{
  "n_layer": 10,
  "d_model": 256,
  "activation": "swiglu",
  "positions": "learned+rope",
  "rope_base": 10000.0,
  "qk_norm": true,
  "attn_scale": 0.0884,
  "parallel_block": false,
  "init_std_up": 0.0147,
  "beta1": 0.9,
  "beta2": 0.98,
  "lr_head": 0.00517,
  "batch_tokens": [32768, 65536],
  "doc_mask": true,
  "steps": 15135
}
Each number is 200 + 30 x the weight over its row's rms, rounded and kept within 0 to 999. Layers, rows and columns count from 0. The size before them is the row's rms in percent of the matrix's.

# down: layer 6 MLP down (transposed), 1024x256, rms 0.115, rows 691-708, columns 0-127
# gate: layer 6 MLP gate, 1024x256, rms 0.115, rows 692-709, columns 0-127
# up: layer 6 MLP up, 1024x256, rms 0.115, rows 692-709, columns 0-127
down691,099,203,205,222,240,264,178,192,246,238,201,153,200,191,195,193,185,211,200,209,186,143,179,223,208,237,189,201,159,187,247,204,145,247,163,229,201,189,226,250,216,217,207,203,187,197,226,153,206,193,234,116,244,196,212,177,191,193,220,211,183,249,158,193,198,132,166,229,234,161,221,177,168,165,173,238,226,232,187,159,186,230,159,187,193,245,225,226,206,191,223,239,205,206,175,199,202,207,223,201,220,244,213,207,135,185,198,188,169,167,224,179,233,209,207,216,230,196,233,224,175,199,123,223,151,221,218,192,158
gate692,099,166,194,233,230,213,193,168,184,199,203,205,223,228,201,213,147,209,228,208,223,201,169,206,201,187,176,229,198,207,191,277,272,236,184,233,212,184,178,237,217,246,212,188,194,188,231,222,165,184,229,178,234,225,225,264,190,176,182,223,241,167,186,227,175,186,193,222,162,216,221,149,166,136,195,244,186,188,221,166,172,196,211,233,150,230,197,116,147,269,203,215,203,131,187,164,192,229,211,169,184,219,158,215,212,209,228,234,214,195,193,184,257,213,166,180,195,244,253,215,200,204,222,211,163,178,162,231,175
up692,100,210,154,203,205,215,203,161,270,124,226,177,172,175,201,197,212,251,169,208,239,194,193,176,206,247,204,214,211,175,188,205,136,260,171,200,209,171,183,212,212,211,252,185,198,169,229,188,230,167,255,127,171,191,233,221,189,187,191,199,201,153,215,221,167,177,182,177,202,156,215,194,193,174,271,163,215,196,191,174,232,296,226,223,195,253,225,172,190,185,234,186,206,204,186,247,250,148,199,226,200,215,166,193,229,215,189,208,177,204,177,151,201,202,228,260,246,210,152,220,196,249,171,169,195,140,260,179,217
down692,101,161,195,224,166,167,204,186,161,196,186,218,231,212,244,239,156,185,247,178,222,175,215,192,198,188,198,165,158,242,218,195,132,237,235,165,156,200,231,215,126,201,225,221,193,198,209,180,245,193,167,214,257,295,241,214,199,152,181,218,201,154,203,206,237,216,237,258,198,229,227,187,212,226,229,156,240,139,223,227,185,228,150,222,172,268,187,217,216,186,208,206,226,248,165,193,179,214,196,200,150,211,203,193,210,158,207,202,161,193,232,205,228,196,178,179,210,186,200,198,171,210,148,219,195,195,209,175,146
gate693,098,202,235,166,203,212,212,255,145,198,216,178,208,179,158,238,267,256,238,190,158,239,156,230,161,187,247,246,214,256,142,223,169,173,176,213,188,170,212,211,167,211,195,154,154,227,208,147,212,234,161,247,237,208,213,227,212,185,237,185,195,205,164,218,230,157,215,192,234,226,187,212,206,212,215,230,208,188,191,230,203,146,145,196,209,222,241,176,225,215,223,195,192,195,164,175,216,179,230,212,177,286,249,225,178,214,186,163,180,216,193,147,175,230,142,184,219,180,228,180,171,176,170,204,207,200,198,215,209
up693,106,166,224,213,194,175,198,198,246,178,229,194,221,197,205,195,219,223,286,209,231,220,257,181,173,211,210,264,232,198,153,104,174,169,168,215,212,204,201,199,162,156,187,214,162,194,231,228,159,178,168,189,203,213,178,190,142,205,181,196,217,144,219,220,208,200,199,177,201,192,155,205,233,172,198,198,237,179,160,173,250,158,171,184,207,183,211,189,197,237,231,259,196,165,189,225,159,167,197,210,213,209,175,246,190,206,241,218,164,165,165,196,222,230,168,228,192,193,181,248,221,167,217,220,222,198,169,223,208
down693,105,249,180,234,199,145,221,188,191,179,193,150,222,206,150,249,163,240,186,169,162,222,159,114,169,217,162,229,189,163,254,188,205,184,221,200,202,172,229,200,193,216,173,227,220,136,184,208,207,159,186,198,209,253,147,215,202,210,252,260,245,196,197,156,187,235,165,169,214,167,204,221,177,203,263,271,176,229,238,179,237,200,182,162,186,241,175,185,192,161,202,239,187,252,171,194,182,129,186,204,220,205,238,210,192,176,125,189,190,201,218,235,219,189,237,192,202,204,233,243,209,218,177,163,151,219,98,165,205
gate694,103,246,181,242,176,187,231,171,148,234,190,142,177,236,149,189,200,222,211,266,183,255,215,184,213,200,175,273,209,149,192,207,183,195,169,237,234,208,224,221,173,196,154,207,158,209,180,223,211,182,196,172,205,164,233,207,213,223,171,211,212,228,211,236,236,195,179,237,167,235,191,168,180,195,197,220,203,189,191,175,149,234,206,171,223,174,178,180,228,180,182,217,190,269,207,222,213,214,232,186,153,195,258,218,194,205,213,199,166,172,221,224,209,211,245,222,212,163,134,178,162,207,216,193,223,232,171,224,201
up694,102,178,214,217,206,199,167,249,199,167,194,189,164,213,224,234,193,231,195,244,168,216,190,190,244,181,231,167,219,179,175,258,231,218,202,168,152,184,157,163,220,185,172,159,200,227,195,243,205,185,189,171,229,198,213,191,166,256,229,194,232,177,205,235,241,211,162,176,144,190,173,173,198,250,145,183,156,232,171,239,228,181,208,231,197,216,199,199,195,222,220,240,191,254,207,243,183,204,197,198,154,210,199,192,190,175,142,226,208,200,186,158,187,233,222,174,198,197,168,142,172,147,169,184,161,225,210,174,202
down694,103,201,239,237,263,203,224,182,173,243,181,227,256,269,234,211,232,217,173,188,224,225,209,167,194,188,186,214,187,178,205,191,170,211,208,215,223,189,196,261,213,237,191,237,234,226,210,205,182,216,158,175,204,260,213,160,212,176,200,220,186,241,171,179,193,159,184,258,183,221,151,226,250,161,164,169,195,143,213,151,203,233,221,206,172,174,159,204,259,201,225,154,172,233,239,194,206,218,232,203,164,262,224,209,186,166,224,191,155,156,210,235,236,222,192,255,216,215,158,245,183,204,186,124,243,222,216,211,297
gate695,098,194,202,192,144,169,190,208,163,210,161,186,245,245,170,190,208,177,216,232,176,242,142,173,191,231,242,237,205,192,205,228,212,164,202,270,232,199,185,215,193,191,159,180,193,218,210,223,142,174,175,207,198,190,208,231,161,211,191,244,181,145,184,190,160,187,228,204,208,211,224,253,173,242,175,238,256,238,235,218,207,276,177,194,126,224,190,215,285,239,200,249,235,155,216,199,205,204,168,198,152,218,189,235,210,216,187,189,227,170,143,232,125,190,207,207,197,220,214,177,186,230,135,189,148,206,240,199,238
up695,105,226,140,155,159,174,186,234,201,168,185,213,228,145,239,220,233,171,229,186,153,192,223,205,201,211,183,214,214,189,122,158,204,264,168,224,229,197,200,200,258,223,168,237,180,215,196,162,182,198,202,209,247,221,209,184,160,252,207,200,215,219,170,285,192,197,169,184,262,165,239,208,237,194,222,219,168,215,217,153,182,244,248,207,143,228,214,187,212,178,176,216,218,131,179,230,137,216,214,203,201,238,214,226,210,161,220,224,158,209,196,214,208,195,181,199,208,166,189,191,201,204,190,179,216,141,207,160,215
down695,105,233,181,193,200,197,197,186,172,166,161,183,167,201,216,217,268,191,175,204,237,236,197,244,219,177,181,165,156,202,215,224,204,218,157,255,255,229,212,177,195,249,241,152,203,216,145,223,243,170,172,182,243,159,230,182,211,221,270,217,223,215,269,209,216,255,226,213,193,168,203,169,184,236,219,228,243,261,169,204,197,230,231,218,158,168,175,195,182,180,224,185,162,220,241,252,196,194,132,169,188,164,201,198,174,211,269,146,204,197,208,182,218,182,200,171,192,222,220,190,219,169,246,137,183,171,205,234,205
gate696,103,222,199,224,172,197,187,180,163,253,187,184,258,171,213,219,167,191,205,163,211,239,156,210,234,258,242,204,199,161,165,201,234,243,192,207,189,166,238,271,170,224,176,189,178,193,225,232,236,190,178,201,171,177,248,240,166,250,233,198,219,216,201,195,198,246,192,155,212,197,220,231,214,248,197,174,218,227,161,134,233,230,165,210,144,214,203,212,187,199,165,188,167,252,187,199,193,254,196,211,220,217,248,186,210,194,224,188,209,181,175,204,192,223,217,202,160,210,177,245,170,224,227,197,169,157,180,213,242
up696,099,229,164,211,240,169,205,251,205,197,203,252,222,229,188,203,199,151,199,209,202,163,236,189,171,252,194,249,226,265,185,275,206,221,239,198,179,170,199,217,235,209,199,228,144,233,209,216,204,170,200,180,195,194,216,198,258,236,219,223,200,241,165,193,146,138,172,187,185,225,230,180,187,174,197,219,185,202,221,162,182,198,186,203,237,175,221,206,182,207,188,203,196,209,216,173,157,242,208,158,181,193,205,267,196,251,164,224,186,141,169,198,199,131,187,171,150,190,228,220,232,191,161,203,221,158,176,204,193
down696,098,192,229,185,157,217,246,147,216,168,202,185,252,118,202,187,207,211,157,154,212,216,169,152,244,225,251,209,227,198,220,216,242,205,233,216,166,184,181,188,204,174,188,153,218,186,246,201,204,212,210,173,188,190,267,196,183,176,196,203,196,197,213,243,251,208,200,176,197,144,226,238,203,193,207,161,181,132,204,173,180,147,195,184,135,155,220,252,201,189,179,183,201,177,197,222,148,188,237,186,155,213,213,182,197,242,179,216,222,145,226,224,200,165,239,180,198,200,184,195,217,189,151,142,185,183,178,187,166
gate697,097,233,236,193,164,234,226,216,160,161,220,164,157,226,191,188,194,225,198,226,216,225,217,160,215,193,251,254,251,219,194,178,155,246,188,197,192,198,185,206,169,199,205,174,218,176,251,197,216,228,208,197,223,209,187,190,227,153,213,215,211,205,213,224,243,219,197,193,207,203,202,187,200,192,196,175,169,221,188,224,240,175,182,165,193,182,212,202,193,223,253,196,202,251,201,199,219,184,168,192,156,242,203,181,193,211,186,183,192,185,171,181,222,168,190,224,240,232,199,156,174,240,170,214,196,182,179,194,199
up697,099,140,225,224,251,153,180,166,244,223,200,199,210,104,163,268,169,210,238,199,200,219,207,181,193,143,207,209,160,187,180,235,140,197,198,209,250,193,187,244,201,209,226,264,211,192,159,224,204,183,190,170,210,219,212,193,181,237,182,190,218,244,212,140,118,187,166,222,215,197,161,174,157,186,168,177,248,193,230,144,239,195,264,218,193,206,205,149,234,200,226,211,190,245,184,215,240,181,233,202,197,125,184,174,216,207,188,197,212,209,191,219,188,212,201,252,180,181,257,221,215,240,275,185,208,174,187,188,191
down697,100,203,205,154,178,230,194,208,166,269,196,148,173,202,217,208,168,169,162,193,209,206,150,168,229,211,115,168,212,264,197,223,212,225,215,251,204,236,176,231,212,163,205,185,224,218,160,189,165,190,172,195,280,130,289,178,180,214,150,208,188,191,185,144,219,211,202,242,204,216,252,191,191,226,182,263,219,223,224,232,168,239,147,195,153,180,168,152,217,190,203,258,244,202,179,175,185,229,236,227,229,247,198,227,252,157,225,193,212,199,242,173,198,199,173,182,166,195,226,213,175,173,203,201,221,151,209,178,191
gate698,099,129,203,134,185,228,255,238,182,196,167,206,198,178,180,196,149,191,221,201,160,201,196,178,178,230,193,245,179,238,256,142,196,161,221,217,230,135,209,191,270,180,178,184,222,200,211,192,175,290,266,177,264,179,206,226,199,174,206,205,166,221,172,207,189,207,250,220,154,246,241,150,193,194,201,199,212,241,214,212,186,237,256,199,151,201,207,146,154,199,209,225,221,148,214,195,192,214,180,233,190,180,195,206,186,184,246,143,202,221,217,150,221,162,168,197,216,194,153,188,151,217,222,185,180,207,184,171,207
up698,104,123,200,212,168,154,229,153,225,165,190,190,270,268,166,216,210,158,188,209,206,198,166,238,251,141,248,193,258,196,213,153,152,141,194,150,222,195,174,189,159,204,176,152,201,215,181,233,154,219,180,207,188,211,247,223,175,232,225,148,157,208,191,184,200,185,195,231,247,254,198,190,203,141,218,218,286,228,184,225,207,205,226,211,233,162,207,209,174,223,219,195,229,227,170,173,198,236,178,165,200,222,225,190,210,184,236,165,202,184,168,180,223,217,232,208,197,202,187,172,221,213,162,231,196,175,216,233,180
down698,103,164,185,285,149,161,153,267,243,235,237,169,189,184,226,207,204,236,195,134,232,207,228,184,173,227,196,135,189,167,231,218,154,159,215,127,210,180,186,196,250,267,169,222,168,243,193,229,202,228,212,154,161,183,232,197,156,230,215,133,191,178,228,222,202,146,155,175,206,218,214,225,213,189,210,236,249,176,192,158,204,237,167,220,202,218,178,189,176,226,147,222,178,191,181,211,215,186,215,203,170,222,210,182,183,197,167,113,212,222,255,229,183,197,258,183,201,192,198,205,233,188,181,243,168,194,250,197,145
gate699,097,195,180,196,236,95,160,199,208,199,164,165,238,194,196,170,148,217,204,146,179,214,202,227,235,251,202,228,214,169,228,256,183,280,212,211,170,156,269,183,172,197,166,223,197,189,165,233,193,194,250,202,274,244,201,191,239,168,182,204,213,236,232,209,158,162,163,196,197,188,171,197,220,179,193,216,171,257,188,210,197,225,214,219,159,200,211,171,267,189,193,233,171,209,263,207,220,194,142,217,202,217,144,202,178,205,201,162,243,177,252,155,215,195,216,258,171,230,180,226,138,177,178,157,174,212,194,220,205
up699,104,234,192,180,209,211,221,193,216,242,177,199,210,194,293,224,209,142,203,193,213,241,204,232,177,193,189,232,179,199,259,210,231,173,212,201,191,195,218,207,142,193,187,232,180,198,216,181,253,215,189,187,174,227,179,187,211,202,226,168,176,197,182,190,169,230,224,222,224,239,190,178,174,123,220,225,197,177,199,210,179,178,136,211,218,217,195,141,217,241,191,194,197,230,231,168,169,238,225,182,201,262,251,193,216,192,165,202,192,185,231,177,202,167,231,183,167,223,207,207,249,194,226,182,217,173,240,268,180
down699,105,204,226,197,199,240,258,177,241,177,245,201,257,186,159,188,233,186,196,240,229,154,155,163,213,244,187,249,251,227,228,175,183,238,217,260,202,212,229,191,143,216,225,157,208,236,205,234,148,236,138,241,222,117,187,227,231,210,189,214,193,256,208,208,210,214,216,228,174,204,184,217,201,251,226,193,155,261,258,248,244,166,216,194,209,165,180,233,229,165,182,253,199,188,228,206,230,176,182,225,206,187,148,202,206,199,245,201,167,190,228,210,167,157,106,209,195,210,234,229,154,216,251,265,247,217,216,184,215
gate700,093,199,165,184,186,150,150,243,222,170,204,178,214,243,217,209,172,221,232,167,202,180,270,189,228,225,212,192,199,175,170,185,145,226,196,222,216,205,194,129,201,194,144,225,217,230,215,155,253,223,187,250,188,223,157,172,193,236,176,187,144,224,180,205,234,217,192,191,221,137,174,220,217,208,189,221,148,225,247,193,150,195,273,214,185,223,94,153,265,201,238,186,135,190,249,163,250,209,201,191,202,200,206,218,172,215,195,192,182,199,184,152,193,218,168,217,201,198,170,144,167,196,241,200,228,204,198,152,187
up700,093,240,181,123,174,220,206,250,189,212,199,177,223,190,172,226,243,233,207,211,239,219,151,191,190,165,227,168,190,133,169,237,180,172,163,169,160,173,200,214,139,196,185,223,192,163,211,182,191,176,233,135,205,210,152,225,185,126,221,188,206,203,216,210,215,201,175,188,153,227,156,204,196,221,205,207,215,238,187,189,216,169,182,217,181,206,171,217,235,146,195,173,182,178,166,220,168,141,237,260,207,206,217,150,215,204,168,181,130,178,193,202,222,138,179,156,153,183,254,190,218,148,188,190,189,204,222,181,197
down700,095,185,177,232,211,197,130,198,175,178,163,188,149,193,213,170,185,205,191,212,208,163,193,198,208,225,241,242,199,219,197,181,232,201,267,189,191,174,212,158,258,139,232,182,200,249,190,177,212,189,198,230,219,223,211,241,194,263,199,211,158,222,173,231,258,223,178,152,208,141,173,244,214,184,167,214,174,184,253,225,165,203,186,216,232,198,197,206,207,239,196,165,180,198,239,192,210,238,150,183,212,196,190,160,184,174,205,220,225,232,181,123,199,202,186,148,260,209,188,190,230,253,238,145,206,209,242,187,215
gate701,102,209,225,191,171,206,234,251,204,240,244,260,199,193,199,201,272,138,195,207,165,207,166,246,217,229,232,186,203,230,209,223,190,221,192,200,205,209,172,207,223,183,188,202,213,242,193,196,189,196,197,212,228,195,224,226,156,188,162,208,214,180,191,211,140,216,212,139,150,238,214,153,166,211,247,180,201,201,206,254,166,239,212,264,223,199,180,200,203,218,165,221,252,174,190,225,224,193,131,217,193,262,252,172,250,149,244,191,152,183,244,242,178,232,180,186,195,218,182,220,166,252,197,191,207,191,202,200,200
up701,100,260,159,254,163,159,236,211,187,244,199,196,207,151,184,187,209,199,237,193,173,258,218,196,186,168,191,191,241,182,207,141,218,241,206,210,273,200,185,214,135,269,200,214,153,235,191,176,225,209,179,240,222,212,213,208,236,119,209,219,234,226,146,229,243,210,167,187,249,230,170,245,117,177,215,187,196,234,194,216,216,210,187,146,173,176,219,216,157,210,258,176,187,188,187,222,164,197,206,156,177,198,251,245,198,208,161,242,214,247,177,153,154,170,172,149,240,170,256,234,187,158,265,201,224,166,179,157,227
down701,102,198,178,174,221,218,161,190,183,236,187,171,204,190,163,265,192,209,195,181,150,192,195,172,193,215,222,224,230,161,179,223,191,216,185,222,124,153,238,191,233,177,226,233,228,209,232,170,207,255,206,217,176,212,147,224,170,219,145,226,177,179,221,208,222,180,186,201,207,183,187,208,293,211,183,252,243,185,201,184,190,185,172,227,191,148,200,134,161,137,182,195,235,214,199,188,142,168,209,238,201,203,179,147,142,251,180,198,207,186,163,200,178,228,172,238,181,155,231,174,248,201,238,139,204,213,183,228,176
gate702,094,181,208,158,244,241,215,186,161,178,249,177,165,246,145,212,185,218,175,153,186,179,183,228,243,211,218,219,194,182,151,184,174,209,180,160,195,160,184,215,179,151,235,222,177,177,189,179,188,194,221,119,164,195,177,194,164,212,196,122,208,239,192,234,165,233,210,222,198,168,189,141,226,166,219,176,194,186,154,184,197,230,207,198,177,152,191,198,250,230,190,180,196,180,193,231,225,187,183,143,222,114,201,211,187,170,172,194,208,202,217,173,208,129,176,213,214,181,200,134,186,228,220,221,217,211,225,174,189
up702,093,246,195,189,242,187,166,226,204,143,206,198,291,168,241,162,183,222,189,188,192,175,263,187,172,215,205,175,199,232,160,211,228,171,222,187,203,166,191,174,191,165,191,228,245,197,211,190,168,207,207,227,177,197,227,208,191,240,166,250,234,223,180,159,194,196,148,203,160,174,189,182,147,181,172,228,207,204,212,197,196,197,258,212,183,208,163,241,225,212,289,276,193,157,185,194,186,241,209,180,222,188,165,205,204,228,210,160,207,176,172,172,178,201,196,160,225,210,217,201,192,198,211,204,224,155,205,191,185
down702,093,199,158,271,193,235,186,197,161,210,190,171,231,206,210,164,179,214,222,213,228,195,161,200,162,220,182,226,198,196,221,194,183,229,218,213,264,250,235,186,269,228,217,183,128,250,148,233,222,163,184,161,258,232,249,233,167,199,193,180,191,124,203,228,233,149,201,231,152,236,144,209,226,198,227,186,281,171,192,216,223,214,217,227,200,185,217,249,203,234,179,180,174,200,193,219,221,191,199,236,169,222,206,224,206,167,251,228,192,169,273,189,190,227,196,194,193,234,209,231,183,224,205,197,164,163,219,187,161
gate703,099,188,210,174,228,212,227,200,170,185,208,182,194,184,211,205,218,196,176,163,208,198,167,249,180,234,142,249,197,210,236,227,204,260,207,226,169,194,230,202,176,237,241,240,274,170,212,187,105,193,158,247,227,202,224,177,170,166,250,224,213,232,214,173,153,153,229,118,238,178,249,185,184,194,183,211,205,196,205,185,167,201,215,202,138,184,185,268,240,212,194,242,153,157,254,197,185,183,215,183,167,235,180,237,154,197,199,208,206,204,185,233,215,241,164,219,166,171,183,242,181,165,204,200,183,211,178,216,206
up703,097,170,218,271,217,213,235,213,214,203,187,206,212,208,240,208,187,144,211,202,206,246,218,209,242,239,166,220,188,192,208,177,205,174,229,197,178,184,215,213,176,206,208,187,196,184,167,250,282,278,214,140,180,173,210,223,134,216,194,245,217,134,204,185,210,252,218,212,192,269,179,214,194,204,223,179,155,196,230,202,248,217,170,207,217,175,221,196,203,161,148,198,146,191,181,216,216,215,173,233,139,204,154,169,146,183,193,206,214,202,265,196,220,237,222,261,214,192,169,208,181,209,185,206,177,169,232,214,191
down703,097,228,212,211,165,234,249,249,187,274,174,250,246,189,253,184,222,173,246,243,186,224,222,229,237,236,192,202,186,208,216,193,231,185,193,224,188,251,205,223,233,209,189,222,189,229,229,220,167,177,196,250,210,224,196,243,190,181,202,219,265,195,156,161,227,220,204,167,246,185,224,216,230,198,178,234,260,164,167,247,186,166,213,193,226,165,183,177,210,211,222,220,148,216,238,234,144,246,184,234,203,210,193,209,201,207,220,174,207,208,203,192,198,223,238,188,202,179,250,237,204,190,230,156,246,205,233,238,311
gate704,091,213,181,170,215,151,189,181,214,191,215,175,203,123,209,203,182,278,198,225,201,228,283,192,203,195,154,171,214,185,199,157,200,246,157,217,230,219,193,178,214,216,187,219,215,176,184,204,208,203,196,195,196,191,119,261,148,182,235,217,225,195,199,194,142,216,234,260,167,173,223,228,148,174,225,207,151,242,154,195,218,234,163,167,202,189,166,202,201,214,207,241,192,205,216,219,207,181,187,203,205,127,241,269,221,165,141,205,214,142,191,186,201,183,206,164,233,182,243,188,183,161,198,192,182,236,194,188,196
up704,090,168,239,141,201,204,185,221,188,259,197,197,212,226,202,177,170,200,171,225,197,191,260,191,219,213,178,168,241,183,235,221,207,178,209,197,231,177,199,185,223,198,198,232,186,171,195,188,170,209,190,214,184,190,153,210,205,136,200,214,182,227,244,228,216,217,213,192,201,244,208,209,160,200,225,226,208,173,176,169,228,175,174,182,182,236,127,258,196,214,207,218,216,171,212,231,190,225,212,185,139,188,193,213,213,150,169,200,198,208,222,181,215,237,187,188,215,189,218,258,142,207,172,187,191,214,256,184,191
down704,091,195,226,170,205,176,190,230,217,86,200,165,191,211,154,153,187,221,251,184,223,206,175,144,200,208,160,236,191,187,214,229,246,197,223,235,199,178,258,223,164,201,191,157,271,227,168,217,209,162,187,182,252,216,198,224,177,249,191,186,215,222,210,191,240,187,204,258,188,145,209,204,246,247,247,214,218,312,189,146,200,208,215,198,200,213,234,198,178,195,150,175,172,204,183,240,231,149,207,170,248,181,250,179,213,226,207,239,166,203,188,271,172,195,234,174,203,174,211,187,213,185,159,128,177,226,193,163,202
gate705,110,190,182,179,182,169,183,160,240,131,199,191,241,213,172,171,219,183,255,181,179,220,166,175,202,216,195,231,157,220,222,245,203,207,157,202,209,214,280,201,198,185,193,196,134,172,211,178,189,201,252,171,209,207,188,240,144,246,139,231,176,170,146,191,193,181,175,193,196,252,222,228,177,221,219,236,202,195,194,212,181,224,183,256,189,157,205,229,207,228,229,228,215,167,200,179,210,219,151,209,203,228,185,239,177,157,188,118,200,193,210,213,185,196,148,246,209,196,191,249,113,206,175,174,209,184,244,196,209
up705,111,191,227,250,255,138,203,186,201,164,201,188,197,203,182,171,198,195,203,140,229,185,216,182,234,155,220,289,143,156,220,154,183,159,199,183,240,179,238,235,165,244,206,177,145,199,196,187,191,199,247,192,230,221,206,236,191,186,197,226,186,188,163,233,182,212,222,196,199,200,190,182,214,207,246,203,174,161,209,215,190,206,172,279,172,180,167,209,192,184,188,232,267,200,143,211,227,282,154,185,193,215,218,209,208,187,215,153,199,207,185,168,226,165,201,262,224,235,195,220,187,197,224,187,222,266,169,260,199
down705,103,202,222,189,215,193,184,172,214,170,191,168,229,175,200,231,190,211,177,167,181,221,211,260,258,186,201,216,204,212,205,235,152,186,175,161,215,200,239,179,210,251,173,189,172,217,182,198,174,177,170,224,192,245,227,203,234,210,198,182,243,242,146,264,218,170,229,181,209,195,204,224,201,219,210,170,196,139,242,187,150,203,200,178,196,238,224,222,196,191,216,159,206,176,164,197,268,216,232,135,200,180,179,228,149,175,176,179,201,209,197,222,201,203,146,202,214,185,250,203,172,174,259,176,242,166,257,197,0
gate706,104,234,149,153,233,268,220,204,222,197,166,171,192,164,174,196,192,224,183,238,194,157,198,266,166,231,165,203,150,122,211,213,220,216,157,197,188,191,208,194,214,214,169,178,184,198,172,181,192,188,233,161,172,206,191,223,197,206,149,226,197,233,183,286,243,170,166,161,92,148,239,226,184,244,235,193,212,211,232,239,153,182,200,202,194,216,184,208,199,211,228,188,190,240,222,169,194,210,244,260,167,194,175,189,227,234,208,224,201,199,146,150,156,246,215,166,163,204,184,216,149,185,192,212,202,147,197,195,198
up706,105,214,156,231,159,161,188,240,186,216,218,229,171,229,220,182,235,178,170,238,169,237,249,198,205,196,199,183,158,249,178,196,170,226,203,194,184,182,192,147,201,214,183,199,251,186,228,223,169,200,217,159,183,196,242,240,212,231,199,217,205,264,207,214,204,208,229,196,246,207,116,214,226,275,198,225,205,180,184,229,175,195,227,213,208,202,198,225,228,237,237,231,158,242,224,247,182,202,192,191,281,147,188,189,204,227,151,192,242,157,207,188,217,179,262,204,204,178,226,161,190,189,204,202,202,236,202,225,198
down706,104,191,180,187,185,220,193,172,207,205,196,185,134,194,243,222,177,228,179,190,196,160,201,205,189,224,202,155,177,263,170,264,229,193,180,221,227,224,245,215,205,236,207,192,183,230,209,185,232,192,193,158,211,198,201,181,198,179,227,171,230,206,183,212,268,235,203,197,198,156,194,171,178,210,251,242,143,226,220,213,191,197,205,117,194,180,235,219,178,177,157,137,190,181,125,175,219,148,230,217,200,228,177,166,210,134,171,182,188,190,203,155,249,192,180,167,198,216,169,170,203,225,232,199,213,168,281,240,198
gate707,107,172,199,182,236,183,168,206,238,130,245,162,160,177,193,166,263,181,194,235,163,227,204,232,233,218,190,196,188,207,198,216,183,232,162,245,227,196,226,191,218,168,183,191,207,194,207,162,197,197,192,210,232,195,174,222,237,147,215,199,193,180,192,262,221,240,214,228,134,190,216,239,167,177,193,235,216,177,220,179,174,180,224,251,236,217,176,177,213,129,209,238,184,178,177,181,201,168,195,192,196,181,152,227,225,195,207,198,179,192,234,152,208,230,177,185,186,189,207,234,167,240,217,187,148,184,235,268,186
up707,104,195,119,198,210,177,209,174,186,205,189,230,212,165,219,199,213,162,196,226,179,214,222,245,201,169,139,193,181,200,225,243,201,241,219,185,196,207,197,177,233,220,175,189,192,196,208,203,210,202,192,138,192,208,118,157,218,196,200,168,194,152,221,207,197,222,177,229,218,200,152,166,223,225,232,204,192,167,144,174,183,243,179,217,187,154,180,193,177,202,195,212,165,213,212,178,154,192,247,215,157,179,247,227,210,179,166,191,251,198,211,228,201,222,173,175,241,203,218,242,205,262,162,171,196,222,187,185,191
down707,103,170,212,154,180,244,262,196,212,167,146,228,172,188,212,250,227,211,215,183,270,207,183,202,190,205,202,223,179,195,188,202,210,214,250,161,175,238,173,231,185,151,175,179,152,187,190,215,192,214,213,170,215,219,227,166,180,226,152,210,228,203,209,215,200,178,225,181,199,218,244,161,179,206,184,220,177,219,231,201,199,195,203,190,185,231,195,215,201,196,122,195,210,201,202,135,201,215,225,189,193,243,172,162,186,175,240,173,208,147,226,195,115,221,181,231,224,188,216,188,248,175,237,280,218,190,207,202,132
gate708,097,157,165,175,133,209,144,204,239,180,196,205,209,150,190,196,187,165,114,223,172,216,178,205,171,184,206,211,175,158,252,174,180,140,172,218,276,141,191,207,186,179,148,209,189,209,230,217,206,145,251,213,194,209,213,151,199,185,185,210,154,166,164,204,210,198,228,268,180,237,218,207,198,190,181,208,198,178,213,173,189,179,219,207,180,171,195,216,180,225,194,262,265,243,200,233,203,220,227,219,224,176,216,173,223,278,212,194,212,219,214,181,230,217,157,183,158,235,151,198,207,198,188,183,233,172,194,190,173
up708,095,123,200,172,208,199,225,220,219,186,194,218,182,194,197,188,220,250,132,190,243,146,200,206,163,177,170,195,191,210,182,193,206,220,161,197,237,145,255,226,173,188,154,161,277,177,209,200,198,209,238,192,205,209,191,172,181,205,200,229,176,217,154,205,205,247,153,199,258,184,181,252,219,203,183,188,180,230,215,189,188,145,170,224,181,200,189,146,219,220,159,200,232,228,254,218,178,203,197,225,235,204,204,216,153,221,158,151,232,182,231,203,169,182,193,136,134,290,212,200,211,274,227,219,208,255,156,193,190
down708,097,203,191,169,218,182,225,134,145,179,203,200,239,190,228,259,192,233,224,238,153,205,213,200,298,232,230,170,184,151,239,195,220,214,190,238,246,231,196,184,128,193,239,209,178,212,245,177,222,224,146,202,218,203,209,203,219,249,203,148,230,210,215,244,238,194,173,161,207,192,256,158,204,157,196,185,186,246,160,189,177,205,180,194,202,225,152,204,168,193,167,278,196,262,184,218,195,198,252,203,207,233,185,172,186,173,199,255,156,211,150,187,181,231,217,238,229,206,251,232,222,205,224,197,187,211,234,196,167
gate709,101,191,230,163,222,207,211,227,247,191,129,173,243,156,190,224,183,207,225,238,184,187,209,204,175,249,186,233,201,197,205,253,198,191,177,202,212,197,234,218,214,188,233,249,234,188,182,202,226,237,195,182,192,196,169,199,230,213,218,227,185,226,209,214,191,224,237,191,172,222,204,195,241,173,165,198,185,177,187,172,200,161,167,169,186,173,139,244,202,208,242,207,207,147,223,274,171,164,165,201,226,225,255,186,199,248,199,211,189,258,169,148,175,176,182,231,194,242,219,152,166,215,160,191,164,201,185,225,205
up709,099,248,163,209,210,196,177,182,209,160,158,161,217,191,210,154,195,228,168,261,246,180,190,188,198,220,133,191,162,203,211,193,178,192,139,234,192,273,235,234,214,223,206,224,247,202,270,172,189,165,253,198,226,201,117,136,158,206,162,198,185,222,177,209,234,161,170,183,171,194,206,211,166,149,157,176,188,236,225,216,231,195,179,233,211,230,204,224,184,190,236,226,134,168,209,256,215,144,228,263,234,230,201,256,273,214,184,226,215,200,190,186,207,167,184,222,211,205,193,217,209,145,231,210,197,131,192,180,193